Part of a small language model's weights: width 128, rotary positions.
Each number is 500 + 40 x the weight over its row's rms, rounded and kept within 0 to 999. Layers, rows and columns count from 0. Numbers have three digits each. The size before them is the row's rms in percent of the matrix's.

# up: layer 4 MLP up, 320x128, rms 0.171, rows 57-123, columns 0-63
# down: layer 4 MLP down (transposed), 320x128, rms 0.15, rows 57-123, columns 0-63
# gate: layer 4 MLP gate, 320x128, rms 0.175, rows 58-123, columns 0-63
up57 101:439485456636532437518407453449504496526521450533543534522469485478486490471605497517493511477449488530545508491565506486559510462483490525533508543476519411501496551520477525568455514461490462
down57 103:487434457512442413499523567503537492534504514519451557445463511543457484525476476497544485467442498476511537594533477517526478514500533449443444387547485509550468571529419446491506466489557460
gate58 095:501494480511533500521511480533433546408468521458465553488543487485467530498525527484494472429546468468511464577450478477526597498526490516519504498485559516512492546424466480474467542462507477
up58 095:594530453427452488522472483502419523451517529509533522549536519441433438526525505478490531523547478492532399478466425461590495518497506530468539411449482528549522486537465520568412536561455490
down58 096:520398539516518502537484468514457625515580474545423556560517504511508486497536512527564427460521502550419495525509467600507503502502476442442462402540541509518527512480530534524559547518469522
gate59 102:495479537480515438469490534481439489564598492457542474481499551402507486565476464501516591475477580457564476499504482487498533498531487446569477512525504486476507457489471504540445509565488468
up59 098:578494443518525564498550416471538521482428517524481525478503505516497569442479543477457531455453482497482487507597481494499440510506511531471477540551549504524414505517563529476524542480427469
down59 097:487503525559498508537513554516551473460558524511543471449503489569535544464492477479543486501480463562507528550449527427470537535413536516521418490526527437603506428509491466470544486508502441
gate60 096:480562543542565546477460485537490553487442532411434473481521511447549560456502542453492552590450507514568506466528501550504394508496553514501513504506507482536494514482514481506486549485510484
up60 095:467577447461529530474550537496426499430462506508416496475580462510503444470573641472495500481524498510482472557525569497550499403508514514576489496486455520508440512521469473523544460524517502
down60 095:635511500502525458481514502527505599496538498489527524549536571482490438494442466497551505500459494519506504482555511500444526520513511523511528496490454464393524550501521594495515483463566437
gate61 097:529490512447474482474490523530486463458452452516462485490516438522509467583519432488546544574516483447488449505458445531500585414501481497550474511480521505528504521440406565487488536470481467
up61 098:429509553476556558475509516491512560489443526458538486491465524492466441495550476497554471499527488558497523479562463544446450460483503574508469501497541476504496513496567513557521436486533520
down61 099:470541523455567477546479531495521556517487518500504437462562423504510579455468489514450480482454517465522476566494527543507439396487530524476474560568477503489480452477543456517502499495488517
gate62 096:461501496499516567460470506559459487514504439540521477474530469555576546524544434509517536487564512510461526501459595491516508451578521421499526494496420444442525536446470542460499500506438431
up62 090:455520541453531442518508526534536482525480510508541512411510514477548457520517494497517449547487448478510501554511478484466565379518478464492560479527498488491517450475534471508439468461545498
down62 097:427472507538479508466502508473468482524505489511429432387526506455481540475495474468495511525452533423447571510468536499546485538471491537551497436482459467505463440503416522502489486549501446
gate63 100:525520478502534491445509476485488495430463465485509426506600481528546472516434503515508462455483512504510506505513464537477576501471568556534448526481452564425555503519441531538571539464510551
up63 098:478543488503559535508501433522532515527480455495506493491518524447495473524525495503540508502482513470494479545454544491510446486494415529532524482508609517503448551531447479518500602522486512
down63 099:502496531480507533502537507521524483495526522555415501464549559474557524533463505518500512571490523447458501464492494509467495440494462441470582481449434510605479460454562503416531500440555409
gate64 109:498530542518485534485452460470571528518510456518538435597470491464474507510593490518557512444474502506509498422568528582516513566521515457522463500488407484494531517513537485441565506486471489
up64 109:386466521551508472526522515549505468491466518507529471505468492474462498523523516486451520428557520531576499446582430511533483517501480528518523541480499455548446429490548509470448469511531478
down64 103:466472494505521564578523511534544503549436509475507459526522526485544471461502543467443500582487441515607470554500438536455447426490463466466479549417518495459482539514595535546505426522514479
gate65 096:579544469448497481491507482463483548454527489488500484485560532530487462551521466446541554478609500521559472540546500483466515454550432523460511477524406548527511422532418481539530588453500509
up65 087:531462508418612497475444458534515536470557524516459499504519540532471451523498439511490519510530538492486512562495446449564467497555447507489501463481502526551553508558429412556536481515537477
down65 091:513498518510420485628544566470518650511485440493506539502537589556441547538486422511518494519535475454457531457544465550490549477498518537483450480570492520464478559577442479499556547481458484
gate66 100:506488545473564461483495473495505490519484492416481521615540510532457445538512551523482503493502482514531588496517531483523511528489480467625474503500509491489471510531464546549494467587495538
up66 104:453493482469418513495536498543562516491552521498495462512511495431556499468589488443542475604505460444463534416506468569501499493424470545480501460425486521465508490494496469495495601518463509
down66 101:478529616533425485526438478499510426509490462508487560551542562531512458477460519528497394475555559527486605453475475564469493514474483514513556484517513540487502563506550488480447529547520500
gate67 102:489476500505548489488492504516480537492488444487421450502501470521509528508444521437499561528495472529448510559470487545562532468495530563537532530450487445490503503461435449504498553600581489
up67 105:408398527499532515549447542493546481433477498539541478483504486469465449457549430522598555497479508463503551492569547508512489476483494509476513469480538500462485394428462494499512530547433491
down67 100:551489564492488490569533448498498557594440485506477461504507534506426478447475520446503549550553532434556526481539415443472525491539542530495522546541487440508562518486520444489497463489503425
gate68 095:516492533490508563495564455541555563510497460488469570532513513478474451541545519567517532469500494548473480515566468474502531421505545517506522442540464483463488542482468505460469459513507514
up68 097:494465460463584446508498479517515458498579488462575450525481496533531528507460503514533459518537511508493484516539471522451469447504520546489544463512571515500430539437562520547478490480514520
down68 097:529568519464491462522528520486483525566471484538486515477496499579514474416497442486493529503525529511481467485464490457494446471526543555535462494477545547506609542521488549566537487530462507
gate69 108:486478459502432538485542489527475451408575537484470450473467454535521508491469550517541528531532491536475511528501473471418462511461455537522574434533479496546447493525508485491440480462501467
up69 087:473538532464484485434513415467522414416485468528528479469488506483461478501487486500566528480476447563477550494491452440481481476467502551496533432557563479547551442508509565481491556508529502
down69 114:539478508506560483506505581492485667596468530516513493576504500527483513521534501528455472506472522459529489482528469476549560516493506426486460567505530539474515533476505439534529504510500474
gate70 100:467509532523510492546417472457535478518539469459525514494393519492529481524538497512536415477620415513470435473473423505475455450507556496518512502532483480542489486570417516555441528488482568
up70 107:543527509488541505516517446459539477514513492466509501452469568484546487435469486421474453598507469504502507469516486449537484560445508507506493455440439541564550430544546439464503477560452508
down70 103:560524541481491550545478479531497500562467540523506506508500517493503497517519547464436515562521493464432531481556441454553525507538463489457424418387546454554506467503498508503483494464439534
gate71 106:503499509431510487490536417508547512475529468441491533467493407480503494537534522492532550474476464500530466495460472520562507518498446458569483545568500551488481513453490475590489510418493577
up71 101:432513493468539528503508450589502554483573548450505412478510469547505444555430522479471495529591536528431518456518618475521484478443531569459493495432499518458508489532534494563540536510525425
down71 108:546526548520539495487452516484504424533495466538473446542562505525554478543491507501480460570527559484476486452500572557534501472489505472585471504577516530452554551505494507509536507455503534
gate72 101:492481557532522520583495430453544466518488496485520407602513479524506493420519493571548492607500492507425482475439450545484540557488479514482494555498483508491442508411526557511493462556492484
up72 098:493469591520440479569465466455518495573466460408578567541529555516565518461502503504433448527513567524459512469459480536469510499457520488526555479513543559460479425431459595550484483520507513
down72 093:516420483572494524525552553592422549530451454507520488501522501484463544477471513460532494444470493525513495512506564439531545465411499512554514447517581495515467532484534476452485506420457516
gate73 096:445503414515490444448536480529479518530492571484493451512476496602526522467488456515459467435421551503431440458477486450515539461428487515539466522472475532508484460534467537590542519476469553
up73 093:474483442563508522570460512492516456543523472442462472503439483550497514482484468474498511524469571536498589498490525507575485463481573479459427523479464520535484541529487574524495464551563475
down73 092:499468474456503481456439516478458525536537477572502457431451512569505519531476413464552550541550511518461563457483513430463525499566469432495487481527465477529522524567517528504460548523497506
gate74 113:531501521491498499491527481440454475489498529534580464496581534493545608474423500513439539512534437535543521489453446436573553424545508529551515472492454507541485492500543463524466503512572454
up74 098:445566547419566503496477531517483518445520539550547459528509512456467494509464505481449576466475515499513505487447534482517507473476568537481524523506513481456540456524509501489528464518531519
down74 098:492496474530520519490415530447501490522498526503522509418414510491587512470516510493491462517455534531548528484551512434534518512512553513486508491452484543511551515489457474497492417460553531
gate75 106:549525543509463460513402360462499474519535520568453490518497534418510505472505461570488465512554510560545470483464426468483447526456542467475499514511547462583515416488553546470411476525549458
up75 104:423559425490512515559491479502481480417501538542519471559467511526557503507441466461496569572462565504435485455506478568600449400533538496500502498539491514500478465502491543515516529505480539
down75 098:472439572508438439421441484502499474589508487504572547468528478481480515524541504532561487541554520519491560592464506536533458447505473574505445495459527527440449587427504467492505522452522526
gate76 103:469530481537493468549442426486498492500517480463507474526545480524503421469508411482542474467414477431414468522483460465531523455501534479511499600516598532486502525479497511573467563409544495
up76 095:502506563511468504480465525390547514523525486487538497487481499457459480521477509574520458464534516512549496524542424452498506473494527442536440485478492544470445515476470489538521414451403573
down76 101:466505481517544504492535476495573538499530555517514465453468499500538544478510533489532508399491527582545519558461529490477503533533554482487481559442498494497464531488589506517441565524442452
gate77 091:503490522478491582556509477521492530571551487495508499428582466519534490554488516409581385529590535520511486528462512497474464469473526523481450539515522485599534455526495471483561525547523541
up77 094:479488507540477522551540496457473448525447499507496380483459498525485471468461547510508465424503552544505499483502458446510534546519563525550449474485461580550547407579475460495521497492546490
down77 101:497497442531537516444536541531504505500461552484518492493449374544493485493508411499494546448485554448468469507489501530573503535550529525519531550500509468499427431539531463476556505575445561
gate78 095:514527496497462487551415511516468533550569490513540525482416457480494433455527468456463548495564497491475493495489460476551516544457532526473453491528472526554460452530480494599487486484505563
up78 088:501583479547511510486477480469438493550527492555576560498439498546540578527555483507521533564519446489572495559512546493558531481520495466459472524543470560577523504451559563440517469443488491
down78 090:528530499604569553456506484545445503531544508601487483519538487533512525527500489463554476426494455464475469436534519459511489562480596521486494466444501469495522543549483562454533562457478529
gate79 105:476466516512481443482409472504492476463526491473478563504473565474530495518529487520539482458507470542556504515545526534433546388475429521530499486547577500516474534516543526468508419408530536
up79 096:447536455510521498519448508512501476455460524587465494506464476523482555523469445453582512487514517491463505508529441576557510502516452476534472481502520478539478619490494518483439538467496537
down79 094:566419484482509518492489541433472577580431469511579548435567522524439551527503564525444520490474524495507514507519452497486501458488550496444459536461525461467523544468446502540531447570480490
gate80 103:407526440532520542522422552518522548514568552500526526449517545496518546523494475478464459440522542505571530476474549499518515458460490500495499433484461532464498537522514505464571499511524439
up80 096:509499575511475506507529512472500543548559486575586533576451499528496505502431490481535464514473471448538484477461495469539458484496388499533490526552495439510500454531513511512445480536560446
down80 098:556504566507528469455460538484490542479491450396488548495479520564469525503449476510512496524491511463514461505491568515521511490433570433462585542496544456520509483471504465419503483476526527
gate81 096:542568534543560524490503436565509436512499510451565481482478489472463490465469439501513444506493457458538492431501524543522439487431522485463443512486484521492521442516464471615466498487537426
up81 091:510472503530433526546477537486497504497450468443460477476531511510447525502493561564487502461525503457446543515509512590490518540438507468473445602500491445496497564479514509506532546506565599
down81 092:471497473492558547493468488571569437500493540498527523477562525559531551488532538475471472496511507490485502469593483522490492524528470512489521449499512572436469515502462488492482482559498490
gate82 105:479532418476489479432498582474524509508477441515489528528463442538454467455484528570476534534495504480502493432581546465508510555493511528505510507461485496548549442525501510547400533492530559
up82 096:425500524522480509486457529508497475489589505436451490462451469434492536525523475502508511494507479447474499568427505542500535509512518483482518536508521445485494524551521438397476475488499473
down82 099:529539483481504451464494494386482452460502475553566584612494514527477471505532479528434521486540484570541472549539485534460501513516448483553487497471496568516498568487515502533482569543609502
gate83 104:480517445544467442480494467491522473469489519556575484530505442516525642523512512481595533508443488502533498550543493535452516456472497538531555523499490521503490454489518510483472493528484453
up83 098:547499444481502420428551472458437495447413491548473567524503506520519507488481499545525481483464508527524456506572476475531539520544486487506549552430510517507462502516418480493435517507556503
down83 103:469567503514493465509531491488523441528450467494499564415560537594492449491478441592422474444566501490474529474498531477554448489484504528533476574468454498406491489501509510541466467491498501
gate84 091:449478504504526503523437478541451508456581515447628489594460526508475540466492553520418517499559552471539469539476452490511534451430439512542467556543502547477505477464495499457495470463544496
up84 099:446573545496581468507477507518482484513501441506426519468418542503462603540425532490531513466475465486461504511477493508487541447559431442418516510487465471528505523509468518446525532600479548
down84 097:445555521515529466501514540578483496513499532505503479544531528500514511548441439477618507487516451507497470510467540568483475452538451458410524536502519442462547547564498510515532468485520547
gate85 110:535483476496385466409522482538534511468533519486444482530472460490485511478510430539456429526501445555506426525549514513437526471521493514531558532439523452530503619492536561532478546554460505
up85 098:483525493566446465519478595435441486460465475497460449473463585528472533475513497501461434530466397617553560475531495509486511508500498510475436463544444572498467531536491536576510529527424570
down85 099:534546486414453508504522502460509605561508483530509483510514505508419506465529480563513518475445448528516448490512484555522456491476443497459547504479561422526467545514456599445524443509539505
gate86 106:495544545501565479496489444541519530503535473470449509468515467554490499462420532533469479516519461460449474531410539524413475558492537456486510405489465461452483481458507540491528528576554487
up86 103:585524487478509467516524508450488478431475456518482523554481451567552511532468503552522594486449467556530576440532519487463474540539441602497539489490483487454480540455506542500486509505475482
down86 101:559560459529561474545549484501536568505472460552499512494521549505424518503555482541501577518584487483489486451470476449478456478563486574527474595521501483503550519399475516485479489468509523
gate87 098:552541503474510598430492509510480532439505470485531517457552594547541504492516483511511481480470489543495477465565540461452505467505404503481517491555457520506542441494567551588493536500521490
up87 101:536541459485438469502471486547536511514467493505556529530445460439531453477504456506492515476451502470558574463479510570547520483431597507491504463498559457521508582485521473440479532456541464
down87 097:491574464459537524475515416495443484455466543458500472515512504504512500464507551435445528511403510515551487436503535444520509444498497482506575424488548468452501478444546515569514502473526499
gate88 101:528522457476494529444516589464486508543565476505497552476480549525565490562556503587541567516480509556495545466479482440551490493517488515459465517523457582425461457557507425544486419507487483
up88 097:481490528543442635516519458473554528562453450512506595530521476412503541461447497517581552470447518536533473483463544532568508488489470476463502520522489477543500463412469444467519527482466474
down88 099:459538488555458491586515429505492524550482478447518575448528469478490508435497477446577491504499488539564408530495605508507502467506477492451484479493436511508504501482601496509480427501471516
gate89 103:499487520484569493504570500461456525447467468476505491547494562490509497591528573546414499494476509543504524530527487537470554514496474486533508509520569483531427554441511497426452534619472432
up89 106:453553481509455434498470428505503482526482574569440457508486563507432486543578568518512527501561525487540525503518425545494518508544538515455449494467469562488501524436503478465441532527475539
down89 106:495527440543519569513513492487599515484468540475509523405475499502490542498471529515542528467544491508438503509505493473548380481428558513439491493518492421467494504492482517596507506467418520
gate90 086:547506457508493510468460424542506570504510456443468527505481521579559512496479499540574536491422582531518516447498534507499547516592523511520473483548481415536476505511508582412536503482457540
up90 084:530482468484532478490537446515490498491486487537451510468537525517503470493584550525528502586467479398518549559462412406491518477519531473473434501520477483537499500484416482518521495518385504
down90 088:572479461502539495495453443500463422458516506512501424432487531498489478470514492505494577483470454464506493504558523533420469516507513461597492466485539516500520475495499529452483482498506536
gate91 096:503514525459502535460447516517483540533508503460575522589491473474459480467418482492504485502446544521469511402477478519527547508596583518538483479475468552515546487548592449526480490506511546
up91 097:497458473389546523522479451503539403465516424568455495468476544442490501520436542491480549470550527494389502538486511594510470566493444480483513512498569512562534486454453455486495545566474512
down91 096:505530509484447475462491481495556453600554487441509499547481476495512469482498561489540462518512395519569488496497463459505515513594475487536594500535476598524506526505482490481472478494585519
gate92 097:524527525424536548502458410524494573419513505516496454493539470528482536545506498557485474531459484414549451435535525551479446463545500573489508481524506518507454509451459523466506447482540484
up92 107:500425501579530566489516442462513550550492562506468494495490390521448501514512466494515450512473481461425522506473519508507477489585492533502555542525510499542497505544547473526466455518493435
down92 104:484497521496443524504516517495494499456476568542488502517495430571528473473489471501524488531493491547464504524451530499428500497517436410451507480543516562578523528568536454470442528480494480
gate93 103:470512532450462517442516505533502445472448538560474557567557524522568482423596573481461525465512508493550495490493478465525504499401478479493451496482513577565494442484568442460466457430603492
up93 103:540506534496501443454529545499504454469484519513538442487547494415521603471491475491455491539550622452562473497522545382516502510493450466474531533539489528509457422483542456508424453477537501
down93 101:471495465538543525418519430501534503395484475550543429469495471443467497504480506508459516475497519506560530425490546428526473542522546500521587465465498544506546458426476473477421509530546456
gate94 105:445448528484428440521484438466475485549493452451569503459471472472523465500454439556539501436499517528472436523586519512524571508446509537554494554458499548495427496533494474509530547449526544
up94 099:469540468467432455536483509448560490536492517505450521536516528445468530500497547577538539528490508451533569473486501489478518591479454462552492488504488492557495534471473509416544507478540511
down94 101:466475538504518559463535549499539469496453570495466493541451446537502530528474474457488522491431500502576511465489533456549430488528515453445594448530487451449497425563427533503576564475495502
gate95 101:444510511499451491590422461452545449591517506449541498420504480454553608469517542482519528492452486546513505525553489582488536465403505449470507556501535553563478453450482471472522594550505548
up95 097:457568504510508471510497504452544477475489506447493451517558437514493499471555529499555526481520456574478497490557573516460499550485468473541487467527440517522467549527482531466510485430589529
down95 100:506473485485486514403548483532510529540511483560412539468493446517497467556475504468477512442500440560526510428483518549542492517556512560420498458557470518487444520539523505459554477536485537
gate96 100:551532492535510567469462490544536502471482480445477519549463509376487495483591540527553535494525451506575562494476493524440512456492519519459487495568410526536492490537414497484484523521505489
up96 099:513411560488493475544510434499418506467585533527433528458525410534546478488433429506480502566488472519548432469522494516537455558372542530538529490499509464471527523489519496521460496549514514
down96 099:412510505470496500503533566530547588493533503504457551474458479520486482507476481497461514571464523525535510483494529507425421502443453493508439511462485552490539500440455525508546509492487544
gate97 101:505559535485486532419454507417466486516453492383538527528519471474497469455483557523448442522496530517551450500564526471577460477517415484471539527526511416510491489511445488470457528527477544
up97 106:540445488531534490448486462520512515524477437490447493496487469511507438492542519472426448553562507498450420438497616518440534500500520604523549523487463502528576491495501572553527459507468459
down97 100:507504507487504485528573521499480536454546511568490530553486470523515545552579478484444510528477466511566485544580539459577490498491398514565433492581519474501519505520497526509505522450494529
gate98 108:430565518481439508553476457504523463493464502494589384469454454519477529543414535503485572432474492488503466459580447493560512480421544469481472484517473576445505524557535492516472534532533544
up98 104:423533557547500474504434497461401453490483523476568511536517498502416518538491463494522417499473473460511519468413520484466550506483528480489510556542467512506514468478522573519508492506480443
down98 105:577488554523490478590452504505484500523463441498525419512522456483508528559476550507580548476470562537507482550503542482504551499473531479510504447434498499459480464525543423470545506532476541
gate99 094:545556431544447506459523522453524484523525420510477499561484541542528497511558527496537529475512451461458388553508503481466546437543491539570491553558491554476427462480500498442563544499417523
up99 087:502437511580514465547529539575490439482519511557477418467521444513483526514407514533483491481490539419449458546506535477482465432512534533451486506484450547440487483523514506438553447573531494
down99 086:499548512525494500641481519567518448512551527454441471530478481457521518580466523443509545455438498491551440553504466539510526484443542529539421490476491559520500521517543488577527498486491479
gate100 089:552560504519509511494532500548475510522468505511481447475515471459589506519475520448528436471423527535507487533429499521479480464476520498507415502524447446544491459563493495521569516531501589
up100 098:465525464524515512494490511524453506497522505489528485452568515461493500436592541517520516527457536558489555492500483481592525530550477522551472483445445547520486501524501529458593471503516514
down100 098:498513463522471513544486540536500600529467507524536479405530487482498576471498462512494520583475483495498489498563533536532537500534470527511458493420410514453476554549453524447444504483499519
gate101 098:470479536469548515512513497473499522515469522441468507443487443477456468497419461467521501502513525507522467508490521508530488559410550529474505512542510555487562446493502468528468488542470515
up101 100:495467414482419528528568485461509441547520494496489517606535505565472488491508490556531549535437505533421448481439487530530540496465485517504460505482549530441513488498485488551527498455514465
down101 100:502508436443588495498521492467437362437469473510445523503497445530571515467457487537522474510555593489506517527471422562439436537507467499549480536536492486459488495521467513539538459554460530
gate102 104:483480479446469550471468429483554493505497546470552547477568508426576486521567495544555496431473574440471506534546574474483488504516522525527422439494481490529528534547503451462526543472514546
up102 097:534463518515518515484457439492534506551536487463526523530507511508482531512484542477609511565511505513542433554458454488497496464442531535537512520512578496549512478501484593627491509465532547
down102 099:481546506507436498458563518526514535516549561436547583480545502476478502528542517416477501524506426485544443501507492466549586487475599537500499535537430449485471480521469515533540505463526560
gate103 096:424534432476506512514506505537525507478531440530519440566533477370463535440438583490482425475502449485493435525560497524523472482498459547497494509502468497515400518564476446547440521596475438
up103 095:585510461497476528503531518492531547485556483472424409559494441558414477443509452515407499483500490578571526519510476548563474543467499443510519464463493519478533501542420477514468483473486468
down103 098:576497508429535492508532459490489484496491563474465459509580428555478547600538494592468471531525516475453502455502571553432482468483525479520457506553509533530493524531467522497463505517528535
gate104 109:509494502469550546473521552462499485481500519483431514486512582550538387525507523575504548518456528479488540520539504579482531452510447556530445539496490537540506502462464499547533516481483571
up104 099:470488549454476448539526521536531485496508535530478491538491390530460489554608516493557481501581420563477514534540470544459476441489489536530529478481503494496475513535571470483544555496510508
down104 096:539484521591490492470488548532491546512511481488472573480476452434450472502572505541502460565576512515476536463474417535510433486507492569492530514589525479521511483517530498516541516464489398
gate105 106:521581503538496487443546544504502518560447504501492474538529469395611479533522489474433521563459510492489524503440443573453485493491501474471476527520514557447526475561535430544483542523595538
up105 101:471476525550489560508542444498511517530510545460558516518528578503555557559481538442580413512469531461490576470569518528504489499491476499487527459405508526403524560496565489538495496523596496
down105 100:449453485485481513403502500467448469462421553497506453546470468449566533520497493469440465470474532497451519487515588481489475497450579507503550511546566524481570468482495483510540473475575493
gate106 104:491565549542522443511492462520457473493491466480540523550454453462496565529429565475522505459537485600492541498495490581468485490462550482410512441493491528571471545492482450505420519417494484
up106 098:532521515482548462471495463514498634593467474536486511515452507533482481573525432512506481514475489524546502462454483529498593407488439544518541455487463474566480506550484559512456496523496480
down106 102:567491463518514478448568511476546531475503452449514597522466453513483529476481459470568499495513470482482442495563484473483466456546576513552523492563471562474523553479513513403438570457424513
gate107 098:570493437523449525451537500505521521521484452468492505478513494498483508530452445479530478529461541397496483533466454500530529455473613481523472478480454459510459447454416506518543541487462458
up107 095:461457587519527474507548484520512501575401485519519582525493520529562502543481511471497537577472499452494510529419444475467491511534478480511502486527489471581494525484491507500496497558491489
down107 093:468549500508520470540500479536480512558478489466499512542528513493554502526499548490438514514440418564432478525552429491465554541481500513516515556536580533475515526424509518452571497479466490
gate108 102:501469465512520507492468486523488420521473439481545483565535483467505563560484549462534502479488487510483508496543460542615473468431487463505528557516468484513500544536472498432437498490544561
up108 101:493537416436484515515491471504521499503475505470440500513415580511488513547518550436542484555492552475457525461452501446481487503486649526415458477433503544439498483557534500496566506554529485
down108 099:534497495488499550485544464498511492487484426500537492530471528538491484498466477535483550520470536450415517443480486527484535475520460471492517445485558477494438475595622541474530464480502475
gate109 092:457489470496448520493429450402513477433518514477483505538451504585567519532403505548464542556532469438409477518557504460531528516509534505518469560520487495596493518526543487521451529547499431
up109 102:432461540499504513555555540527424535501444565491506474496469509516483503488555529452522613522521577467507512462476491542470484503475454534503562524556527471525488514476463522479566495428536529
down109 102:444523454482481460505531452442451539586530446469570422511486534450511517469514477515451502517457509465483470567556535465471511569492461515515549532589497558560461555521533513580447484476484516
gate110 098:507504525551528475431509509529531510530414566504516533490496510518539482473548447488469481512500528536506437535554475543393498517444454534551595484524505593599448480483552507476500450541467561
up110 090:518485517509510407535483484454486525527485542499463465472472534437492513533458507532466519543565519409481518535489438529478475470498524501519447493512456549514515444506499564476520413497443509
down110 092:455490469413515510465499525464485412554535525518479469471511499495499559478443459412503472489550537484503527570567496532514504549456474521560535506569513439454526486403458450461447438491515466
gate111 108:543505479468517534461533538492426405495532460449545452522589582561482496556581522502439491461527480476532503494475443504522467487441465482468497477475469460480515496505504466536470485440515450
up111 118:529489452520506535481490536487478409514548528516548527557431548471457456541514487420482486441528477469554476528490529505572459534504484569576459494491494466481500602450493465440429559521495463
down111 116:515530475488503576391521443504451341468506498488442468452528527528509516532511534522501528413440493461491579497458487515542484510537453460421564389490480489536495504455524498422463442462455471
gate112 098:523540565497535422504418552512530553578490541478491418426527433444523496554444450570551514498506530484547448452514505509497525506462501461466481506483499493546498502528566492461499561535534463
up112 101:515571530486530418473537439559479486506577552490500529472524475548523483543479506467510452538496511481500528512467501489537513516539546540429493564504485439499496493553492506445473529455479500
down112 101:473529462517483552507444474476526491435537507464499499449449520477526482471553562468528504470477471503552491562509503519471540472531485446423579574501585516544552512515503494558450453512579512
gate113 106:533496484505509443500508584475508505480555527485431462459510441422619581504490503434491446509477456524531506448487483498534493443510514582494494485488504505576491451454508522449416483554519566
up113 097:499504446508507461475518518503517488498551518454476442442500393481516546453542488481534465485525468541459514518523505521456592492536480403511488507438455521472501574548509537462546534513545550
down113 094:422451604488504532582459516520578530542564502505497493498447501427489475541505479518549549487462468420489484492529518503425468431525512457492476466524460453456531533535481539536474487490499573
gate114 100:429496495434407433504493462528530494486546501513503450533561472547422504510606473534472466470441473527519538558556509475425574515440487529451492511479498522443546552531540551481488544486533485
up114 101:509557501484528497470481477500441477505483459436631467522539498536480560430520549511556435538477446438555522515541522483518596497537536513547531503537478522504511478523494525551483550483458527
down114 096:494571424486467477488530471464443494419503526562522505502523519453488562529562519481470523556479527537497549502577549466492455465549529527539495605464512468515488482471469460527456540535487583
gate115 106:500515494456581542493502496539435542498457507488605532506551484536539497520595528529439538453483539490445507542479511515602549450453486447534512547483469442485481479507503500498457485458554468
up115 112:559513513500557513482456474427488557482460531517412455427511454472478568546495498441487517529519467475509467507465418509593496422432455480488501499537537464528477509400519514501480463447561499
down115 112:468458500512527492445505502468477495491467538469558506451547463485500453477511478476464511504505457504484502494529544541465442380493484489502515442548496509490451530487484440476506433511560541
gate116 102:517407463577539521463489556489495545595511478541525515520530588489543471496554528548453422545471541418479485520454450525444556442507487495524541495491458554496490551579560460464463521519548532
up116 091:541552486504510570422539473509485561408564450516462489442507489439517465498470516528488516505517462473497548439549514502489522418503461516491500455524418536456502529525503437559528432480507574
down116 094:430490432537509510474465518424433453471568530505493467547489496463497529477474495502502431516495481491488475521447480493501502502506434439469403400541447522566485538483486525468481465525555594
gate117 109:517481483510562489500508597503553407452525522515424501526555509506488508488513556511472478429465501497530426511566518510487458506532501492437397431561446571460452445491443492466488424448480442
up117 104:528533528469570522469496513507452511542521580499556448543450477458498453414489452463524487596547486515505527521503462543482479526510494528547474488530579530470571553475498477550483511579495540
down117 106:590518529486483541411527450491574455511483493513535476507469502512496469495469475545471526522527518556515539551562410433526486520470442457580516534542484455499537541449534455479421509489511493
gate118 098:477565463516407571525469454484521528497533523454442460448485493493551561519509485394546493474514482503469527506464455534534491472491524422456482502520464545522545423477504589491553528556455477
up118 095:535539525475514555506537493534538463511468479558572505493484482529419416535575494436406501457495485452510493497483502425436472497453479515449529486592549478572465493528500505497512521401477477
down118 100:461559430493460481455503565480479384530484553481489599423492424580492490514504487463471453474534495511542466440511490505485451494444487486497503490455478440553443454491464550518529593507409453
gate119 098:442552448519467611542469527426568515498476502493458500503501515483560466521567524533468473544494478567456587472517468556539497506509567523538430493487505571518424521520490532487517495473495521
up119 106:504605513519546490490511492478502462521490471509460500544452576525516526526500532460464521541513551518583483509439533495481498580521506519419505496448486502514523549497495515524515557565514457
down119 104:545514532384499451488533463523503433447518520530461529618443545530476544490459520457459522519486517472439540504500495492492504542511505427548503499471508519469427486520496473459431544461488529
gate120 114:523517526505477474496524489513433464487554446479523477570514482475560443656492489505574494435497480535522480375465474475450549539541457499502525452446499508474488546560431496453569499515506492
up120 107:555499533494561495429452504489409548507486443558495558485523484469482502532510485573479558435487475494574530444404549543510579474538482460504552539454487503496488509567537473464460495626516545
down120 104:428561547445475475456521482451506522559552489488508491561495535447520496485583467482552491450455502504520500530418583448549614512510528489431514470484470571486541535471504538474532522560523517
gate121 092:442516500487543491443466559534438613451520523495477459480528459491480495517521486551470513519439530567494536511494539515410483443443443551442468466489481508475572484489524491522477501515570527
up121 105:506456517459439433517483491571427516504496498478564421500517443495557542532506448487504529571587492497519503536490491457495511464483526466553460442486478505544473551377496530573567470437463485
down121 101:428585518476518509565524373450525521503548479487514455465555560510533496476515503494527524480500490517480489522488524495482496451547443549430523445467480439462449479563507528534487503499441496
gate122 105:505464555580458504428571571522559509444519517497486411573482474422433541488560530412505478538558492544508475579438450489489534478468513578530500514456440432530516513511473476540447483509528543
up122 098:469472443460464499466442499395582497497468542452537537470463463478555545466509503524560486628533500554499540436547510431458551592472533521478460468516550495527504538497484527476551482474538498
down122 101:529510500558488557444416505543483486434517450418545431448610512418457528482466481458519527569471472465450514494478541445486496458447484545520465521507473488590521481507525544515467524512447507
gate123 098:483544514434546552435552543474514459457539458516466491499498522514493471515481468569579520517473533480520505483554558446457550546427502453447442504511463448518503517543417521441521471481487484
up123 089:492403514548501511417520476526501518456481417496509500434465436471525568537446418447517582487520532505528579563496533503523507520499557513540569506507528488522465518448517507534514492490542534
down123 098:525469526543517549452557464495474555476447534468548483492552446494507488559436466472583548575489466538523514465517482512491498542500472482486488519464516552512520487496587489469482519571480460